Weights of a small transformer language model.
Size: 11 layers, width 160, MLP 448 SwiGLU.
Training: a variant of SOAP for these matrices, 112M tokens, 3418 steps.
Each number is 500 + 40 x the weight over the matrix's rms, rounded and kept within 0 to 999. Layers, rows and columns count from 0. Numbers have three digits each.

# layer 3 attention query, 256x160, rms 0.155, rows 222-255, columns 0-159
525536547498523546588513504486550430485528519430505492439467508466527542498483516530470431587449519453503505487478494516464509458437478530442526523483446519480493482503446447534525472452472509572496498490472507476526465543478534480560504561493434532505484529539534502475494512524506539535531462538436517455484433535540472512470480492494555553501492540515542481520606529474521531490440554538453450577537420531495509529495531500526522552465487487551523514444421552513480526496516451
529519522479520572523507505527524546508506502428448468559530501526453501547473483495498465516454501466539493475553496482494590491506549503471542503419544470449468537492497452463484507513561578467462490496458476455474465621490530513480505517460500532442461536417497521488513456554512454524488484514551476528541501486490489491510549505459498530452463556566473468481579503540471568509530474471504472525533473482469439469503464568443474497472495508504563510565511496490515547483553440
523498494468477506515508452435519495550457462506503485501487489406495522552490484514517538517469455440486471486468547467446514470543547504419459434466499541480503559562475563508531487513470397470506559477523467492529480483461467472506571489547551517605461416531544548555540527478460538545463502504453484541521544475564490478397494409515589522498447499480452595529542516476507429523503474496533504447404526482526496520438585470496523423529505468517484482580504520510438530529484509
500472511508521470527484527504420477470443546500515453527488475513500535400476520503496471523504514477453514526495495455509514468466545451461476469506459513442476446524520492454549567496544513526508500439501501492508515525458542514493511560545465464559500461475456477516545515497479501489538563497502485541507527484494547487553510510525481543485525513553479509489433502451524493556463515507559500496514520510481535477502523492513478403496496505448501536468531468517519506476520471
523492544573490457503504528453544548492494552463507547477506516414480520531465488564456507556509490505508496460482509510452515445564450581502551509485550526496479417553469543477560588512497548491556515518519455498523524486450559472491494523554485482544425532461510469484526534447478525496512504526495516515433540408515479507469536545505455552504513556535462511543441518501525532514462455500499506458462510429480567435455483568499555491468486537444519517498522481512528527416479492
517522466551491529455433426506452549569460512454540405449473526573498493445566469474427442472460566564520541483528498488510456500473490505553486502567487495560526503444498476508529439482535488488396542525473522483469462532538511548518471534575490415482540501475518511533569552539493475566466433543550590459501566490523552511522452519448498551506498547485503517499480525533475466487446512517538469534561527463505535559492465509567601481529474444470490539475505532568561543456442560
505544483547477525425521572490522511515485510422523580477476554544562457506573491509492507526461520514473468483483458522477546502512459500472519508503540493506434452569497552538530477514496493526452501547502550453560559508475574501505426491497541570521462560393504534495532452564514424467460498511454571549508515521530525532508557560478508483482556535485479494508467526545496514534461522477481495479498456467463521452501560548518485495516519516431526508540517522460540499533469509
487493503474475580516452512561482472491509509549498487520475434529469499523454536507460485483512522581471525550525552459549512491495472520575423484500463550518519502532592481484478483453532425448449453479489530506514489535538524518449523514541568536573459492573511563534540507487518513539423497473496521448482569537509498459509502550486509452529491475478427566489481471484558498483459468490524432500535480529529527552433536486453524511517487525469468425539523521510456541562515588
521484528499430535508500519477519487512467461448498505514498427491590574462498464509507459512511535518453506435479508544497516554520497480446545469473496540482513496489513480521508516468527516518475460445558451506479508465511537582548517562458501517482542499475538503556476523551499535515539520549450473466571508535514489477480518434489518544472447485471465497463448523435419443439511565561491527551443527493486524469466544421494560509527449456476504514481428532465492502479504517
487489549515513434522537545484541505471530540484527465531566455492504467472444539502471484449506520526528489495496517491529512518544505491482544506577490484491475475526470527519490592458558561509492476506505457523548492518523462500445483524465532468526509523513504522481559501517486474494448471455538475463519530549485499492489552491485563508448473471416470473478534489440466534460487494455535528514491514466497491432511418550459529454539503505488440491513529455553490447511517523
469500455437438512463528505463525471452478506537469453508491515496513507503472446497507509538478516550464548503504470500475463509572527481498546437530454450498578471474428526512502436497475505513521520461531515436454478509478519526568507500514486503556545527428516485527481504488505534485433492480528505518478507530511526493468484514509465447551492520506517532506468547514466436474474502526465521515534533448512502544518491565456543526474497490569511531467478431501506531541570471
425542524484452561528514524508542532550510515487487597464534429461536507460518468475533544505496506521527483511489546555493533479538574489410551512460552508531502512567425548492462526491534559521504497475555452467525488431465540557471478501459504434464520530484503481473459444513469489539516519559510471508492443538492476487423525471486494617486519563495499484522471498438480476519515538467435472451449500541499524491541499462534523509479512541565517489573519508480539461520493464
536584526506460526456506506495497470556567420519511520514529430540566472433543534534503513555540525537488429526526559549478476491504542481473479507474431603551541557534449441540475506515475523462515546457486478579480557491480489526535551543442520521486506488528497532468468431471525504457409561469506522560536460506433505459507480501526540546499516501558490534475514520503527538504563532471494497472524471432449525526475555529499531488571588543488537468593512548452497514496553524
441547522546481537517513538538481473535489485496523499453494510544492436468509539593456470576478459496484549529548490481550500533441524479525494484486521540522518508470505446490483524496461483494492500456479486553462500489443451539488541485485531508500459507517536560458496460510481562453484521530501496478523473484515544540531527491442500477553520414467462506487510520527537492507511564556534471487453567496541507513470454494461451472457484492523503600510478479537490508456491460
491527481461444458500477497506455436496476516530484451552530473486593523530509393489530457498529446497491467537473493473452553457457514463450508452503562469532510580469512512517499463504542482461515519562479483486486533481546525539532535537488550548448458515491509532416513491474470513485472523473484572561494508534484479580482535448461536538454485520498527484527566465465487553518523521438509502473517515482526491448467495510502463517478501552512447496498536531466542478519432460
554550499526485493572446454442432479469496515504456539510495489494552501502497501500461494483494513538495477532482505517553416534487505518497464459492491497565473497553485527497469527524512490553536548464452601517554547553467456464503500449557535453524561438435495495442464501460498509473446472502489477457503437492557445529573478517498550454491511466482552530414476510528437496515471546503448495562546556492586474526434532464460448518527486484451521473444467547517467461546505485
456449504445502474508503450529498448505481445539452456528504509440554545521433496449512497528529484513510502486443476454483498466474528460508501531449517475451551529573422498491456559530507509518512494518506481425547522596526462474493524493560511446523478559488503472472579476460531478476544584478576567464530480448494482480459518525476491517524514477491520517483492524513530519422555497427536499512502573555457428527500445472446580512556499475514539524494463538546452505558506463
544511523503568505522441511486460558496530540547548431532500469489492485516419466463442486438473505446552534498469508560451509480465493488518496572483454478469440480510545485478476496485544570454538488435474538499512520515456569487554516456508518480514485569480508439497476495529499502470528522512445498521510537440486466563475482499542491478544515444551509501450465507532497511482542532502565497492485513397540531536452464469502484538462517440491471476530414455401531470463507497
520541431501537520541560463551526522515499526541453518528504511522477467485549548476513616428478482497485488548495476456476488526469508383510518518543520542500477508465537470511519494517473485477497494521531555515548530493509490461448510520527476573471532539509507465568501453464493490463479518499522519455504471456505417511542526493474491454460553479469521518520448472493476506456621498483466555563481526494504441497451481521515489486482491521494501445502523463512545512473524501
565520498499497554505523474482534551535523496456555507544515478515504523499454462479525482499516537507563445453512534581517558524501489492460467466461535510461494522537543489577540485439527493507461465475513557493478505441557517510501514457512517508460508494470490497491485514534488476465521496567519519475512483488497491470511448567523508482505487443469529477529466490495498559557516503524586483525482506502559508462470521451534477456504483427477510436461539519466484517505532539
486570533498424471443595497414547464533523510443578498502503556506495538485547474492503505614442491484519364481529548476497476443492552524524556497528493548444549469526511547468529441545456558468442537538555467501506566590522557452514462541511495468530515434498504456524498480515508468537470599560451506491475435567525477546531526538537480490534516538445458512557498512526527449494430522522541481397512512467495538532452474502553561484498526543510537479523571513453543487525490489
526471468510526516437446494495484498440524535408475484440508560550536468565482467508472533515457486474493522515451453467551501583515490574519458458465475540523446476493475533545532492483487489494444459520460507524523502553511516465502543523551444531518512527394540453500522467480461482477513489493481501456470486517428542514567556482515509501448543497531548444465547501524556515510494508571502453541497524439505483511481518576460453502467499513480485526505531414480532508492460498
502450535479501545525561505547503524533495475510526516490557512508536498440541501519506566461489540532500557513517506528504508500469456523472542488518529459414486505578475488512527495478581511494473506495497580434468453523517531487504478556478446517422546538488548553537530522532439526444450512465488451452531423546487512418450468539520439519512495444494477497425512412521474472464468578521584541465489444542482519511500498596514477549455504434532470591509500546521518514502552497
507450464531506575506521573586494451513538483513424522474464500510452503508513469479501546526495351527468467477480486533451558452562475468502474524550516522526491486483474539501487513497542544453470500497462503500492558511508509472529446438560510441418464500473515472446475538534518488484495512473461473472485543517535493496451494516496423478515477496465444527502499517440546565474490525478464543543565505505517484521479480518521500475478493508479501555520561394475506536498450481
521488527530527507531495515562441519480493531456492490421537484523514507533437530460502472534558499488481461509445464544497515481528537577455481474525456455476508518439497504505469504514480522499539535492529513521499458472480535417533492524482479518509525441479495458523497448495484473502485538383487442553536531467478500549519513509498526490516505466488472496479480468537527488489528483508533538548443518537483467465444460524479528540444459498419434466548478507455518500484503513
536466437458554476500497513483495577449518507498495574476498480480498494542584521529504542474464498491502543528529514493493513592533479519495515521467503452444442491483461571505555491486453529535468490502473493530534535491467462472524453453592540507494522564455518485510498453529521529560515479481558513484516491472482498485479470500467472507464475512502502520564419556499469505520467475506430550517575474486522504478562508532523465526503472494461489523515508398408556529504501493
480495517530479450478510514426480548543473517463540459500502497548520549440468464519488540486474484502524537492562523491494492568516457522504503447536500484473496473593493507411475532535494454504449461540486478520511528515510483472506510559439464495466549530463544513514485526538508522523519510485505503470482528502452483617531547491479518513482541550499511509446468478498503510437457557491446530488473545411605543582433531445517457438503508492493464505518518546498505479516446568
482449551496478507479494534524483552515464483474459561435524451425528572462450444427570496536426441524517482465470498588490487562555552507475482517479483458528513474459524560561525519483494388491549499446517464523521478489559489526513461523440492492488518447477488497556519532550464512503589490510552469459507545494493500539481513597467539489413507506497473504531468469501532415540510507501529512456476474494465469472492564502515542464486467461493497556429526532440462481453518496
497535492531480461453488494447488498365488537427446445508474540466511468496482543581536479550472481424527540410384529473517521478499517533454608543473456504485501483503573475455388478596520475485508468503455512510502531513508528473537533529507504543493477520527457453537436560432494502452444471464485513498478445536512478438549514457557452491516495477512482508505498499543561536463479512468463480500506439541556492505539513537529544549458455573494542495468499528471526504453545467
471507560560499489396533473532498524505495503492498472516520517545469505608476462484464529501474552472456511489473550530536473480499493403535484489525536503458461568453543449565553432517461554501551488387491515529518507547497536488524468497547510541468536527490477524491540508485512514477520518473485627553472562527473482477519479510565471474548490544510499457502466565497511505550503512475585535537468469579595480430469413525477559482423507464504498516519486448471459523510507471
534521483444500469555545542512511500541459477485530456454485457462511457508582511498521494514469524522523480453510486516492494565460570524525489484471536489534480483496540549490403473496483490482519519490500524488526530422483503539492528515488510495553540532522508499520468482448503572529506499556547425518518500498514472471450530455406540553536493493460490611502469512525495491520487554497505488461568517471462591496468523544539506535482454478490546530438488487518569530558491498
468473494518473498537442514479470552505514495498574504493452588506500519527515513401471419486490526462460555555528451464529449507490446502541545477526534538467500485475524486480459463549487461498514576503464476515485539534492462473427493458601496589464467454519379496503547506477464540493484460529464500508531594522496543450511421522495552498560538532442559436625501510505528506498572515533449526546486541563602495504521473453520476471486495501531412486465574526567510509486497470
441489526479520492585454568490541496461440546464538583497535490574566458516449442547497544517423552550525493524564465495492501509557499498464516528472556487470452529532536497489481539472500502593501429565474551546518474580534504541478518519582416528378516476512506612503523476547531525542538555442470530499448458538563491480513481560472560507468492448482467488479518495533501471476411494499506484474459457539514491515455532526460551540449474499481532531501524471515544543497437480
467511530485581476542514572550524470491536520508558515455547522489500451498453548470461552475536471497481518517544517542427539536524509533465488518504513523467513528542481501449525485543531594445514520503484523499487561566497515558520576562591498523433510557494487475545563549489466484457472512383518513431501463483468449521454570535508579468440450437429471498551456523449517496515462495364543464513566501421462546470530473420459502537433410477495601559544576445493491452538547497
# layer 3 attention key, 256x160, rms 0.154, rows 222-255, columns 0-159
435528451478442480439595510476484478532458508482450519509538500532443528516478439506493513439560534509548509517461496448438471506503498594496487452516478421482531500520510486468498501503503464525466459496519470522496531458530530454576475449489485573565509460534529465477447469517519531482494566454550457558477496452458497511547510497439463508542445491530487501492423476444509502579496437490474556483521506534489531492487485487472505459470493521479519515540505473489517491447513526
447494520496460502530548483571529465512489518521490493554502517481537458521434555493447479567531529485565520489596450481487494533473488506496487565521451452545566485517486506494447515545514481462523510456507513523477477460532540526524474496546504490453522521520489459493492580530449540538467498510496509471445577488483492568530488500522514616468529523497467509496431502554448526516507483425530554466470509513499516517492461438504513503530504444498484489480546482541502500490521509
477582500500517527519488527495465491518509466529508482523515541548489551510473511492500481478481471466508490533468481493506498544486493497495536502464554463488454439499485508520504477527501522449468524548468465530552509448447455499522500497470527536429482503441466480524440525514559494401556574528499531499468497455529475591476555502536528489524502497456523548568507554453576564506470482399400459457495521476537547502494436496493524539468497510483512528482480454538483466441536503
475529498529483503496507521470491467435474526491436500506483518482470468500490513535501410526463483444533494503486518503534517507476474518456477490529476469532451498505560475496469461479413553502488511523477474498480465491519452426533554529493494526547463571474529438474423400509473460513557507496472454558529512491481535522485472515501449467503512420499540464494487500529532497541523489533460469491530501506538522494495463558543459558473533488464508464508508557451502503554452529
513487540508520546536475467568494560533480428448537554529486511458475401531529446479523560550526510530551466487498533491509444532505513472499460551500465547541546514482430481435496502438472417494526606465510483527510478412524495555446459450528517423462546492494482468506498478461460374519454495519576534507459479474456525449480518409485513506500484424487563555499505541506518415509491553484489487500527505477502533459462519470453546496559496453448491554517450499536497531497487525
476489491505488509504511549563533552501499496467474493477501500429515503510539454517497510478477500450517426530551487560464514432497615430477455496503475510521484500466568516525500502480533475480404563501502519480551478482491500504493474455493490491518497544425540462532472460524485518504421468440507491488524575510567532534524433500533477518529461474454489565430496479569531499545498555525531512525520495455477480468521499497484410497472440459465517521472455461489510470502503474
517491478535523461564480407515516499500470489485509485531453534450543496512487462538501508498514454502507486504517475444480516454417518503472511530516528493519483493462461489531507522535549485525467456501491475506518498456505515529508500501476528532501522450552476492581531453487485492508529567482555510488473517452520486492447449503478496519514486495526525579513478574602575438497512491527499461462491488492505478553471497450471535376498506522530498502465485516479478402465488488
491497499463536471496434508497476510517567503506538550467505522430574492473582492510516478592515554511557538545470517527498505461496473519599447523471507541493502518423493565507495534551567563472550499479438530507577456506546450578544519513454556484499497514564552467494553480513507486460505510541412473484485461492513507476525548500492508499457530473499504477554449526476465491404488539436537458513506539526487535506487567426533476417476484400523530480474492517566538488466523502
462535503505499492434508559525452508484549505535489488460531510469518484466488508479456428508492542549502472508540434517503522534524473538422485523488525511532518486535563498536454515491488479544531484518517481459537554500483485491490491485500492504520508467549465528491522488463495453534521524472524491487516514533534527508491531512469420500533485516561493554512470560503474490497468499474484501444503482434540480511540518484419487520524543557473545471591519540477468501507517482
529497495499457448488520478453468531529486509524502531484518477527471509494504581465476489487423471486499424494547494414521494496467419504498437535472483452549472459511465527540469454479486492443555530555426513440515532485488498462473500513516520514489436578463459479502459543466449525546537510393534557547542547520513522505531456440492469416468497486510548502549472451528500546529504512547520479530550535559499506495508490478533476537448529448491508502468529533498509492532458512
466518518446519478525467559521518493515559501472417453459481478500500462470480501556462458501534503485489477523530505515513504468503446465479480495519505526445491505587471438495500544459517537498505500479498409480522529458557530591511496467524478464484552479515527545498503487491484553507556492555514429509454499491546525539571517471509497480441490513500484470496540536505493433570456548514498563539495465523520459492536487461462465553565512504465456544514505512443541515479420494
554491490497508449514562518469419526535493562478545550487462483441523535476440501461466501437528532466462470535503503496555453514468530522490484519501555499533503474595506447480513472533517478545548465497441549452535517537501523498542515517533459485521463516431496429447474461490541487540500510489569524522514481491513503503505490534505507455458538478518458480527494545505531484525522490513479511485468493508504490507513499475495489532481523505502522449540535545490430521518500484
560515533484468450559487500538497529580472545516560562441511485457490461563500479526500492500520531483546470468524457522522499416457450502524504504458492528481539458484498483430536453461496490452508488524494486549444484477510493467532497554503535517536519419603500538472461470474518557538529511515432530551552511447515514512455482502468503462499499451499459515543525503535486506536491492506557525491491489470457450557541512527512426564544446507477478487463512532478479501435435472
468522548468498539482504559476594519493489535428490505493509506500519483495529568475531457461459524515561450534430510429462474526485484520448474467505471552556499460438507460544449471512513523466521475567488527444460551495497472466486471499500494532508537475433489482460514530509481519564474565513468476541547431524478461478412518482505535500455506450468485508448486478492455554533501465475459542493535530466460484457492524539522491541450547570491490446539546488489554557519462536
560461409486487499482526421536472445534469508531578464463485545482496512517523519491502510507593490468538477460480529508545472512433514471450499532466487479547477443497502488493429540433482477500471500528554483510481515463488500516554469511533482500547463510462481468534548501490485487467524479505524512460500562491509515508522516552522452560434500460501421511536445527478455493508524452428560503492546471494469509505562568470533487484530480531485484515528542461532481469542496565
503530435536487540532502505450478540484502508571511472512478476504457524493543484466502517490461434462498516500500540455535490466571473534535527508526470489503557461532486479616504559461464515511513546494487438489507474499404509530540513463474501508506484564485467566512480498526549587506502531532486502522546516582504456459511540483509465550552490462519483489517489508448494477558518443560527496512492530533423540467503444519504529461556519526530485483569489498461503503472546460
521492515454446563462442557480564492489539527495487530573465483482449483473488536517463506464473493516508502513527515544494539450509458526595496511449540510464429469526444541459503432506418498526491463467446515448470508508456492489505446587541506545521528520441458437475500486503490492516465469481505469525474509477495437502548573459560428510504507514497501433532414452486510524541504459526476459514518452478544474509579485480535453487473579485482471545575578503476559427478485495
493512544579502538488494496516504518517547504493453515417512536565493462520558484518532490621499455469569540426417506549475469510558563594496481535478513575534524533563524445532511467458432482511520516462502448493531502551500514498518495506528530470450535506486501553548536473470457555502461515489498521437524528509488526548544524464495469485516524515480516520533530506583453472458519515509473500548423516546527493501398515504457465540517447471535462490541483568434439446525534505
489422482520411561504420463492600526490504506538545464464486507454490504500458485519508452532480489517528489474503528493530545521544545493491531498431526512453534519518505507493515512530499506413386452509486461452537471509503530552430525446460508461520547533561511510503556520529554509534569517525514536518544522521472520472493529460541563532476550544454513552490527518504495512502464508435484472483432466435528523493481521473461515486529544517549485527522486530525530469461589465
496487514610508415485508497498437458489564535511530538487486451497494499486492544534548519465540450451522496496495520397540454564468530504486432531503510511523531563525494416553486484495553513527492563456420475484514547554442503497432518505541470539484513533450477515515521439490545502459509569572439533521518563521480520508565526556533487547520487529491517540493523480465484484466534484461474508508493480509566485535473470499460485497489471526455523482527478495521552481531542456
501464512534515497540534509476508555505524461449460485525487458439546500463514442539523537535556519550570517466486468480505553408565478446553539441532538490552492550544463423459453496465540479488509496426556506552526482385482494485448474461430550492492494417482503594520507498513523489473490526495547463515426517565558477545534490451424530509457524494502543505518497536484408443475492503514508512424475518515505500525491469500462477424544446470542503461471554481516495539475426522
399453477479535506528505458549473492521547496464499446497587510547422481497494448506508568512554584459556483472485483422465488516524487473483453501578490499484470499477501481520462489481476470481498449527554524604453528484530448556568507481596494473439525521494473556567497495499447535554496448529499507511452542469485505497471462503526541495520444506474472552476524511502526463549493561510510532504514522534440483467491493520518580463524489493524558539507478535484513475479503500
565509457480529444522548498413449465495466531503474488500524456519512474488565520492466490516455522436552454525496464461465527459470484443502493519507510541498441489590504453519475505523545537488499488552501491482534538553499518414552505451452522519458540443503534495478491533521514523484559450481557461520509522546537491508502487528591486480520499528477483507503456496502493521517489514565494473519445524523468539526483486462545468513434519501463475445490443514391481487521534467
562509492471467496474464523447528544518522452519552475566530479538466475469476546481477558496511529548530461440518509498431469536448483499453485561492486469476530556475473509400470487490483469538460455499557523461554570517532508518460463444564463473528467456534590522430482480491487433547453558578414436465484478468519544505470490507540587510482485486503545468514494505491477504524524459522525525531471565478462438468555492486482550490523507433525513539494555531453503472523494501
455461526472605504524458471447486514459505493501528477488539485538504499522509536526528534493492490476514471506483475572499492535517469476486540504421525556459515538497449502470477505471556495434471515511508520522524448499464434530518503470555557475453451437557513464529469533579520533512487491441526547534570504499499507537470506542503456490517479481449583495542455521448527471490431510483483472509505515478595478508508506477474486580547460454469503543547518527482467543467578478
510458529527503501492463548488539495520572423527547480530503503493510540490485450510471498451465485519489499514560491519440519550498498498478528472496541490491519533436504491475469547492545499498506504509512552533502511559551493555499492516586482470533561483473500527488531537484536477485549494597520511455492535511493503528427501449495522542458507560523525585454567517464495459485470550584432551583467535536526498491479474531542527398477494475543518564493509482546440516466509477
552501440501529531453524455538441530441539483492449467485473526460461466481488481448457528488497518498583480509531474466462465487504492494473538559558482484466432463537492522537557529433492533546511488562526477550502525487500558501488517485521529539434511542448478468524564501445471529527452495489473520535469465518491484517436483461510493459576498495485527522477535504507501555493529540467472492475512534564433481504505422510472448488509521544489538492579457520466554511519518443
509499520549566455437446529494481469435543573444437464500520517514503504527517559555465479469559523534487481489482510491518474514487531501459542482544418517429412526511488508487507498511494429466523518519483536499516514457527549488529525497537501558484469477522478432456501521471535481449482476480509549475517474480570488513511487466471495488590437479481526519552487480624517537516519545450529507465437517514530549539496518483503532574471496496527573533565563494512540506543498505
463499463499501516458475527522399478527512479475525475494478534453475526564508491494488525553488550567537496460500426497461490476531487525525499494509527502496558555598474539496500502512549491559495566467533498457495459431521474542425466540489548458505515426507521567474563549554478537450519508534506474601570444503458489495543563510494544517493530491540492502436473521458554451440475492478520548481505490514489524509461508481535538511512517467480499530512453541600490471438482491
485504520526512479532515469552512416541567455457546542490437508479500482513536506521583513579516523522518490524539495529578495454500555514430528518543457578466512518447454468535507449510502452510471470491475520519536544475518517556536496454423526475509516496498533507555512572468489462472521498543477511507522552419482647404526504486522440557501537526506532483474519507482559448506438503516545540489550458460524493477466521502493448498493492463563532477553450461509465488458515500
527503501533394507496470557478493554553528458501510464529513496542513477510505458536492520514507493459486427522463461464406465526500504506482478495453614516517514497571507513503555531503501494511465532488434511504474447448518492482503488520494483507522481492484440481494523446502541473511544531466488500506570432483519477552465520482547511436469429508521415487540477495485520523482461493548479487511438524483508502503489478527523514506453512587527475450555540472491519492434472548
491451447526512523503514507502463445491470477445497520487462568500487478469517478482508501443514440502521491510506516483505513405519536490483531470464477372484527470473447511618491467531497497506546489500540540539516494479427439511519529486448459491600511487438533494490526518472505531475459516485489470490487552554417438614524484539545498491558528528471534479448464474423501478489451476497482552493529505428532510524473506495439519504522511490519527405484516474456529502472497519
477504454503505467564558415548506468502508501508453501537535488457521502507507495503500513510503496469535567514459546425476481491529474514488522484488507471478485488493529635578443527577552511531558500447501583483520511459517526423506483510463478505480590525503535463494467523556528565502464473526497543610506446502543509494470531502497531485470485487475549440436484546525444549545483524498467491499501558472502550435545462522502441432490511470557522511512530499443434434538499449
530467524471436522479489487547532477446449536497446486471472524527484541489500543574455596543465519530605488415479543555469505527564452503498495465516531564504493583467497492475510505556550528471565458508483518528541432526493490542496514525442515490530522484519468503416459492469466452509543436505534493482575482451478604518475525522516502525486429500417501491498549453527549466469473477521532540520543509507491443516455431485509490438446552541529522520473492552466474547496443507
# layer 3 attention value, 256x160, rms 0.153, rows 192-201, columns 0-159
490595542458510456535488426503519555509443489544451464535498488549526465520523442556509527471480505499497484533548549628435489532486473512493550548535536494473537440499428545522548479500516517579548495538534514442560551488476551513460405515414509497542545489487579445543449552546492474552555535480521511495437488408416516491514430508542515537451514435552507334427455421491473547465469475438548492498532477518528475513516512515469491463467472554474556471459506542492507571564476529
508521440459510498493470485554491524487479466415519514520555470485456546505504499458452486423460463536579414436472497478521583547518480511567485543466412474449458522472416527509527527495566431519434504465525519462581461484549463544528453452490470453567514498577492487496476510546479483518517518510487519432534452554535574433501499555513426484479442504451436493520569581502572557486467576520549537503512533431556531504402523553469468583423549511516482522507528435529507452528519459
526481539583460502521608608525540473502536557582441503452510511519526520455504549531559467490427544492489516549505508456540483492483528456562533495494463557435487521547491494459496523482535514496434489514523601541494626508441551578585469493524512490555466459499493464441473500551566495563469420508481460461502522459501500498505465524459521517465515426537504521419530485479550466457456530560544521483497502525556462464463569466454557467495546523504494545472517468525458461585518497
496546519519482492532423397557487558431538472519572526547455514388511519552423508497527473521499547446403535537463528540490395560560536511517540489481560543516495483524443566489481427457549497478460585473516582477498527421531435558516447499483444487513521459547494554521564514471608505468564446460565455525424567521422460495492488436551511368540484516521526503485450453414441549471574467449585453503478505500532430528495562553562455546493481563466495570563553408471525489496416529
522441548495521458459489569490409546488488440449454448450562485539545456488509553543501480511508344468520473500483463571519460521521458462464472446442384611528459508452526463514510594526488526497488584521495456488493592477505550539538452495484526481519445514492584537480473565433557548546488460436628465510511477563499499447550445500538534511488492516456486481442460429496497530522578510491436453521488469440544498487485469559479502508467549539512530519483519481464547556426492502
636455510570491481414453549573515532475531682511498526463627556492468515496531405492560513399459476528483456483532543431550438581525546467552435525365472522552507504544443573469527518609506565496560435456457510426509548555495439438448537533452486473539485458525525529541510434539561523533489420496529557492412473519435461521492542458450418494480520458502489521536470574517531444562494544530378437541496506531513527609502487457509579493499423459537549493525505501492472596497472481
566462537517481544518441443465471463446548544527430482520578430532518491567438437533482442487543480419530483551453474485535543527503451451594484518485497540440571534507532515511500475485504504567508423495560557409501558523530486445549525459468564454450487499463487525546514513553431550480535392505508496509470533457484420534496525571487395538475431477494476532505558498461464507568570513578486476510578542456546578461540521449556512527432461512455516507457505526496518516491549490
524496555654462493455504472553491567444479495510556547469528531506493535525520421453476431537488428454471501486480517480497508407480510482493480529542512408480500497485478496481392505571444491468500543530474436553440491484475480531465483511497482520450567500488441497484519571486642562512446492546483543471469519503526409526483449507491467548505568536499508515515454472528520514471469477517514440476516527496601544586485512488521438542488502584529524497510479523573461533487538469
417521401504494495528530521521465513464563570542534550572461528574424511480609576553454491504543497548462550488447544495563540536511444530550470482495481538502531540509518518552493476540525473487550567575441492486449600508462489518572480396482530445557473526502485509569473557530512509493418463466518528507450467469488465493495535539485433530498518493548524531556523492545456570522523543542521480537549504617502481454546457487483475567581480413491526549547503545528460573518554483
563530495467546496512429537467474452543566561525560503469536464476514562508466480439519469454444557518468553425565579508499434451486534570381587418467522489469507586543610470492496502527465532485465437487488455380487506522469538445486607553476581423447455497509515516511461539461482416542439477492412529445503504511449527595522475527530487546515484456505496486454482418492563477482474529477434466511473524439495527488585596518455458504505463532402542477428503525465441539506473529
# layer 3 attention output (transposed), 256x160, rms 0.143, rows 192-201, columns 0-159
411528440524539465453488515490460566475578500545548498435507537546533509537492442549513552514483554544479482486545489519501450506481562482498557509505436545581535499457506580507473515561429490509503570503553505534516588550574515475477439605531450534503503505485503478583530558475483484524507497447494558489575428447474510514424526467532497510526511540522483481411514453563492468452407485488528444509483467427564517560454524478536555495446431520479436493463530511424478507519474580
490535524497486566527425492495523578580526493501471476491485485560442474486483484469528496476546489482465481470523502559548496463494519479469492569524497511471496513417447505484509444421584486545467524531434571520521463492500458475370490488480421564487555539507520385502399507533494473524514532513528493504547526496461557609549524456420509560364497441523499504448513552551539517499526544454594504429501525531493502441544467506537407535584489477533463474479467476514480514534475458
474397499541494446411524470470451462456469559489512448526491521455472465527552490511519430530526523537510498444526530485479386559478465514386471507533510468534515463576464484472463480559512535528502524540553480445538467434491583605466512496556515497551512532490462485506459548516555446524543485541511480508522511516480429505466478454478575508442550489456469522550531454463596578486469480564533571504453536506540457489523533489507583440493526492514455519484495524465487518509482455
515497462543472469409444483478544449613553473434453511577393570561492504464462554495507492535506478559531530452434555544501512475498479556428482483518502529417453490525482507501557491443492548454348485459527528462493552415524492511529407524528502482532468566469477472554592548503522485460406489547530550464510459536493518512487494523495402490569462499489525564443527527463482524516474403539566452501457414418498501577552571481460537596495502561533469527464510483470469552492493583
571458497537438537465487538445516493483468464480498513544535493419517553514455507573562466476508469526535491467560520506415560451531429466482489486503497497444555534425474557471494510532456469500478519465518540482610524548536499541541442509520491466435491521447470500551490473475467428510550512488480530477559470473508443556564489469484414518476485508472417474438493587468518553425538497431494540469550426493490502487468448476440579520532558480469581505510543504475496529486457521
476459437528480459429548393472548476429529575490548486470559524463512542578500560449447492511522540456494520590567513521532469371463570493576521547541539544417523523519406488476548532545480529507537524439533388481555486597518573471513484553486525532470473580518482457518538483468434480479429572490563542482415531551535459527589518492451446524500500530479543534583487468503559543620549443434484558475528533496506487514496403464417499435563555581489462441556550433626439544503529484
536539496536521437481508498474478530453552486518498511497518493554514517509474502542543497436553481475479463483614529468466528453443544519553574570546527466477492512514496501473464549421542533513481486560484504486479520486531480563444561542470542538499535507493488517508561488500448499482510467484523531496500536534565422529411516554458521565559474504519527537643507487497508549464520458509507500496464445481487531528506392412463507524407410529450530502466505414465462498531509490
523545493506538505438486485520536541495541498545477542467457511392523488496537455419493602527427451457543544580414490537493503490524550480557521534587497483505489470491451567405517531518508561471522478508519538479506518463540516476556475457477510521452492530513552526544470543532461597523477488482495471490431510513496457554473529539493429466519567511499484542501469506489511454495521561496496538579525569391543518548482505556486505474447490521518531567489418504448461498519478486
508514516481535452562608485481410481533519568528503456412460492484531520496535523517482475489555516456479506428500534521499483532447485443487525563495456530508545458456498498469491443504541496452542537488531509499497489514492441598579530545510456481546515620518522537551488515496581582477467491438474538481468465473400365455560518491457460521518495534527549518580485562474475527486508507499478557519497467528470492492451538467520472538456442505498479468498476504571473528558519473
484511504508526533473476487559549525414514524492536470501488540580491446499569485506507482517525517423481507488550516490466458488536484563562490445498482528480537556517522470528472544531390648519399458478467464485495487649512565394553534527559503426537516547550517502491493463574500533503525559521551489484486478386540483410478469529527513491516520498513466437566450487465534543417431505485518442510543531477492541468462505498515590444473495467396539554569433445505458566487483472